{"n_layer": 13, "d_model": 320, "n_head": 5, "n_kv_head": 5, "head_dim": 64, "d_mlp": 640, "vocab_size": 8192, "activation": "swiglu", "norm": "layernorm", "norm_place": "pre", "norm_eps": 1e-05, "positions": "learned", "qk_norm": false, "attn_scale": 0.125, "bias": "all", "tie_embeddings": true, "parallel_block": false, "init": "normal", "init_std_qkv": 0.0225, "init_std_o": 0.00441, "init_std_up": 0.0225, "init_std_down": 0.00441, "optimizer": "muon", "lr": 0.00896, "lr_mult_down": 2.0, "beta1": 0.95, "lr_head": 0.01, "grad_clip": 1.0, "warmup_steps": 200, "schedule": "wsd", "decay_fraction": 0.84, "decay_shape": "linear", "final_lr_fraction": 0.0, "batch_tokens": 65536, "seq_len": 512, "doc_mask": true, "train_tokens": 687400000, "steps": 10489, "dataset": "wikipedia_en"}
Each number is 128 + 24 x the weight over its row's rms, rounded and kept within 0 to 255. Layers, rows and columns count from 0. Numbers have three digits each. The size before them is the row's rms in percent of the matrix's.

# layer 3 MLP up, 640x320, rms 0.143, rows 507-639, columns 160-199
098:127084133093109134101179159147138128129140127121094110176108112119113132122160151115111108126130100130109091140205112098
095:103110140131138106105124150102131083138145152075140148151141106113158078110081145116135130145124135104138129114095098116
097:122149174145122170127116147110122147122131183132135105146103104134082129120186107122099097131092121144131126144125151159
093:126108150114139120119106091149128133152083119145154098118137151140153103100147108125112109140149136120114158152165138144
100:121148138137148123168134119073167110060145118125137090149152110121141169116115123123117131117132153141137135101125128150
098:157122139132133152121092123116129140128128132119110149089148124122126122146146116155118141101139174183165130106147110135
098:171172174107162139147136136128143135140103102137127100112142166113125074161127124081135139158156106133133100136118180192
101:069140129108127102103120114131112155099130156146103081133110144096144085116101137105144103148119065122088153144130130123
096:065100094115130135172142130130126151119123128132115156148120127147126174140086141077148133106149105105105155120103146122
097:135138189104126076107137105119157080131119134092147135112106144122073163140166137087119129126128091102134150166160119175
100:061148094121104135126097167119108138112138105114120097130127132119154132150117148116125135135145133147135121167117164176
106:138103119102133120106110156118110137146154157127098101156146144124116126122133091157097130112094138115155129115103135129
102:109152127150124129107129116119149110182148140120161120159159129141129107133151146164124113119138124117186100120123180095
100:089154113134129153124110112168116163142138106131135098163161116166087072161117128109180133139184150138062153123149164135
103:115114152159082142162134184088161091119123100169095155087124116145123124114150132086168138099142134146104184144169145128
098:148135118136136120083086149075116111144106152103124143111147158126128127150134154142141114131117139120109172150103135134
108:133138107145143109126115102100099149132120139144138134142087160129124080156128128190130107134140141129121133099127107133
106:159130129118143118170122145123094106116143127156121109133114120147116078144090169138139095103140122091122159137124099119
092:164138113113104126123119132148125124132121148127145121133098097153141140125099145131186123106118099081196128116125085142
097:138103127095110129089109091111117135106111112148154163131158110187164118170106106115142144121101154121160162156130096108
093:145120157154160153158124108112147150109161116133121081118137112139140108081128121113147141113154118119103149133098065135
104:131131115099116178138099075119103119129088094144168140134120177123079092156136125106114095107156123100112159118132110159
093:109126132123115157144099096125179101158133140091133159097130096189139133145148131132190145152142083154120138157130123058
096:127154136128140123100143106149116053130126119109121106107130147124140100117110118138147170172089113155145166134152143166
100:129147134126162170123117159080156070130131116122134159165091116115122127173155089137145146157120108116103129095092154063
098:113162101173106099142123104115115159106140121117134123140128153113116105112109170126119128159129124110116145164134098132
098:104091115138147134104095131130105138117122158161138135147119141137148133128084167129109152135105100147155158125143141149
101:106086153138131091141145106117112116071113133153097127131154139103107108111128126092114132134113138130118112144099152121
099:170140129137125092124157145152112123113110174120154154138122145154149104121139179121127144103117134109128143096114143069
099:111140160162142160147127133157108168125191121107146151093100121141135080109133133132101059111145134134145110138119101116
101:161064081092120131133104160115100119110141149112111146125146103147138124065139098150102122124139148131130148117155145139
099:125088139097141141185106172106107094116168163104127112102139106146131152145114143132096104139142108130105079119132175130
105:124134130131112110170119092097123144126101126110155147144127135120134137101140101152099138145143085095130149114113136114
097:129118156121063094146141138126160116136147158123134124139142134147131127132129127097119158132145112129117114153067110093
099:122122081155155145154099114091077105145144137148110163194116129150071181134118147142163141105111102177174124168143132143
095:136094119155137124137103084170105115132098079104155105135149129154151145100123174064092128076119134135136134117076145133
100:136100119158140125112126183159116142131129098116167081111148122101126032113122133120075150135096140173175114129155125114
095:130102088145110155076125132107180120149167080120113075108120103110104123168168126104142145204107133108139168127122138098
098:180119096087098157110119124068144137104119124113142143113123142109106159147128080122096119153154131125103145121114108087
105:144152116159176126100077133081135122145116097146136156116115117112137108122105098083174105165164122137131124132141131137
100:130118121137123139137151112153113138076149155120150130085117178107122135143104116142106114114099128167137138103139117139
102:101117113144092105135103131093107147141126128140107152161131105127116138096120140167125085147110147096151128124122123120
096:121088126108142085160154150129114111104104157109174108137122144161147112128103151162189141117139157115108157148113127100
110:145151143121097164182060125109161139124141057137106118169112138111112156151105165119165075123116095130100139139148135086
100:100127131128139118123132097138110169134123127108125097109130118125146108131161110139123179100137119127112127142105142128
097:146140109124161141130147129089108137125096116134154160099137138141122121131112104173172142136147154169128123141124133147
102:107117126096110153109109103130108118138140177149142115138132150148133124136132122110139136100089096152109122119097199157
105:166124152106083143154141168148114147095119122145150098147161141099120107147143142136117124140070143119100102148140090083
102:130142110116137109127113131134165162120089155134130152140151161096131115183091095152138140123127148137154100149142139092
097:118098093143127090164094132124161092123113103114131100137145140133157122124130092119079146122098114158140132178131162160
101:134087168146083126139115065143129101130157128135111160106139205103125136141188142140123119128173117174117144120113136145
088:159137114142109115195136161117093121129088133102106136181128163113165146087109118147144136126153118119162099137118128095
103:072091134116144124114130119155122093149138081121126137133088117164107158134122122088170135110116113140124103137171086141
103:132129145132112141126116081122142101117067133105129099144139112127165088085122159120095103128142123101126154174168115185
108:151107122121134113075123169126106154159178181139085154154096132119162128127124151148123135140140147135131135100125166115
106:123158114132138101103152161081115118156139160170124127147171141097168088094150102101163114140144142128176144093101130093
095:082095118138120101122172115152145142108106152105122135118146159145107110125161110123113119127165114138102082110124113123
123:155109111115107120107133115131130110153121144127143088163116117136128084127146115126119144133108123147120078129154116088
106:115118144147132095156133140144161160123121167134111143121102074098099157131114113138152142116111101074077163083127162115
102:134133144141166154149101104132137136146146172141144146174109109122143119137096139144133134138188084102121135124124142163
090:149046099132129125158137127156122095121104119168139095095148143114080155120156133110079109170108145127104131096120134121
104:151126093105087127145125155137082111137134137125167097153139088095189142075148161141168103099111161135146131134102124157
096:136139093088124110117122094167120131094125137129104113114145158134139081107146075157164109155120145142120148130139184099
101:107109099079150121106099137155157133124121115101137151103104084129111157084172135060136139102123120181126100142144138135
100:072164111137145119136078119141137136124127120161119116086134149124132122176155130177139122116134132117081118126139099126
120:134142111113086091117189113153109179101121141124087138120101128175100144154146122119112104120084152088129104176128131135
114:141121118137116153156163147170085146105157105108114131132112096129138134112162171130130121123129104112132116135148095139
103:111172168157134113135131134134123129126109137114091152136125151132077141135099104150126114157166181126129100154091154088
102:128117078133115143119112113072189139127123163110113094165109102134127156115100155134130156167147132148107100143136129157
089:157126097162111165163155122123130098125093085145129156117106131112126135075126156073156123118119097155128111177153106135
100:168120119099128128117097131141118143106110099122132140084069123137124114145114110155137136135087115134173096124114138171
109:128084165127152134114108139113148137121092107130114200132160117151088138160186140072113128156193120161123110112088098142
102:122113101127112072098120171158114112106104082142125147150133113165118083140091130135109087095140152078139142158162115115
098:110160138119079146123149140146128142126125142134142112096122146106147142128107094116133122126131156125097135115140132136
101:073070151134141099150121109069140142120133096146067160133096082101193121146126133127130123134115189157113103133166144124
095:141148136126132134123168125146108087146117107134130124102118141141144143161137150141121109122090131106142066169144117163
111:132138124146127161088125133122141138132120155163092136101107134097129125124151119128131152114140154109128141120109116120
112:134110114087079127153136102085106098159141170116107142159103130134126154186129104116124148120140152135127164067152123138
090:127109156096152121144122128138148104133097128152131146140155103111080148117133140114139131055111131118144112098088133103
107:160121159133118106145135173167157160128099136147097097123172095083122141127117114106110108133112160100132135070133143104
094:144106120136129135143116123087131141171152106120124090147108110143171103153139103134135138138094114102106123146101125111
097:109163099113067128146145124117149087077133112138145136090138118105099132153143159142129136143119086134145154140118135134
105:116145141145141140124166188130122133134138169108119115109161135148132103103103108144175125119134115153137120171160086108
094:116133100137120164103147132123148121140166131099100143150144120156109090115154156130116073123136134127142144118117142101
100:131122130150113109102079137146121125142088109096135087134093127151108106148098110172112160131113096176141152126116098090
101:106111123141139130061092186134136123161147145145074124096156138129135110119136129150097152077142160089110151173094143135
096:107114123139142132151143136090115133090149153152154127089095140114148121135091118121146103122140125119126159089135102110
095:123141089125113118111128128096150144142147118107098106107140096169139191122107122162139158134112086150139156120104124076
099:150166163112105188123124092094126113126120178174123122081148157072167172111135136150134136147150182095110157113119133134
102:122116161138100186117143097151077141128117132171127136110135085160084078081150198157143114142145109099104149136115150135
093:125146129124107132184122115128142122117098161174092104160117109133122144130109132151148129130119090141128082117134129118
098:103133112108134121174122115095136140147121088151106173082116134171109092144110139114131113140124136145122119146116116094
095:160084115146071078122179120133123109112158125133095123104125128090117174114128161117093146101140095096139121134150128105
090:090125136170160094136127064153134129110112128135079153124130135136184109134091116132151136128146136126109148130105161108
099:153127147137112103149134113120117103113079134140108137145128142159176144149136102121109119120040124163158137121116125099
098:100086106143098139158134114131096180072184140089125158141088133133085114154124119163171128133138143131143152120095148114
105:160122099103155116119130131088132157149088132166143100126104094117124135100080162128103114127128120069117112156141126144
097:165112112119129089079131129126126118098111152118146119119113145115141136157109154128139110152148065128146134131110124142
101:123156133149126119124135113153109087129135077100094157128130126147164127101146129106114117106125139094113083124113147141
108:153152077122101113090139156153141117125139129125083141131181154104131132130112108119139125125147129160100109122129134124
095:135126155120136116132137160124117138167113116123116129152116113087079136141126139093087106148122086167093123135140137088
093:158111159101133145156102172087104115131129118149099120134148112120117141138115155101086114116096141133136132131124119121
093:140146099123083138094105131124161107134097146170117099116143109134165159167140126126132123151108156099125151119105121103
106:119112113147126077115113147137111137120127131111094129128131146095125146135137107111141159099096122096157146113121096138
099:182118089110089130150148114162152137069112157110153124095103118103134151147149141137169144118132165100125119107178190164
100:174110110135100155126120137103122130137108112109128100122150095124124111126177103105157141171138127143132136109120078124
103:134133153081109128153173124112144125133165121133122110144136140137141170129148141125119121115162134126112101129073136100
103:081124113166141145141105113143082081144096143108145093165141084140144097158095093141098132119137100138129115100105115117
095:154095106135169138121117154158144084133102134140149101071141097150083130143126143140106141201142101119146127131118119112
103:145116143114155156109096097097094084138133103123127111109121090127162104137123133145189131159101117145093074121198130130
091:121135116123109152098133172148137144101116118118123104099140119137125171136148126126121098156100141136117121109139141128
108:095160132134148139157123149140132135111118158164131154097122088122124101112162084139124145108149123164097124109152155139
104:171114143128098112102103143145151059141151133157073144143102135128076155152144102107142104105119135181108128131129108112
098:123162098119098173130151105125144136111140154129126100130107116109144150147118151163154166145130100149116146164132154147
098:105200096113135109106143129155085147116145121089137109134093070130143135086147132132169111147122169093158143113134136142
095:123143147071124098150157113131100122080136125118113169125153091156120143126147158100157127158125097071147138164131168112
104:158134162146147083165158132136143155129065139126125125138131113136101113163172128095125136163167158143147126098134145142
098:144127118149114131125159140094154142164135130122165151157092069170120094148106121169114129102123079121158141111129107100
095:124115147115070158140104142105093112136132094127103115131115131124139135129126102109104137117130091127120124116172098106
108:130149094120176099156122098141158155163132131092145112101123125163176119132150113147118122111102135078133136112150104088
103:114129160140117075089110126185129144112128176146147187138082135127146126123118120106126082142095167147136132162122137134
094:112118137130129172105085098128064151140087141083151104127072127167096126108173111089150097103122140129123174115132130146
091:121099143123183118114145101120143122129133164178063115085075121111137155128150097119138101096139126107135146131129151098
096:147143139172141072152110138167157159161159134127140131125132123132131178159141127129158164139113143155092111138148139127
100:160100149144141141101156123160151157110122089145131087125145117114104117141114120158129182137102087118126115110118108122
113:076159107117136117113106130093134140171136120084090112106176155113084142135096108108115086141162160122167130170148131151
104:138111124146166128124126141118127120117134132159147153150109138139128105112133124125116165157142122131139116124128093118
093:135125136078087110103157102140120119128144152111134136113083125115154085095107059133090122139156105142120119157181103116
100:146148121150121120105112116167072134131132151107154113098176130181123130139133159154103136153114131117178098137089095090
094:164117128149143146162106108143106115120112162168149143138146102150168134137084152134139189099151088091126141089142158169
096:131138107137135183164137098123143149130157095156153162146113121117122100094119113097096152159118114169149126136136123128
097:133151097160145105180121119143174138128156139080106161136125161124107116106138093079130171143107103132108155160132154135
100:119111083141150115134141100128120135143104100130110100124138128164094111161093159125114159133136125143097130146099181111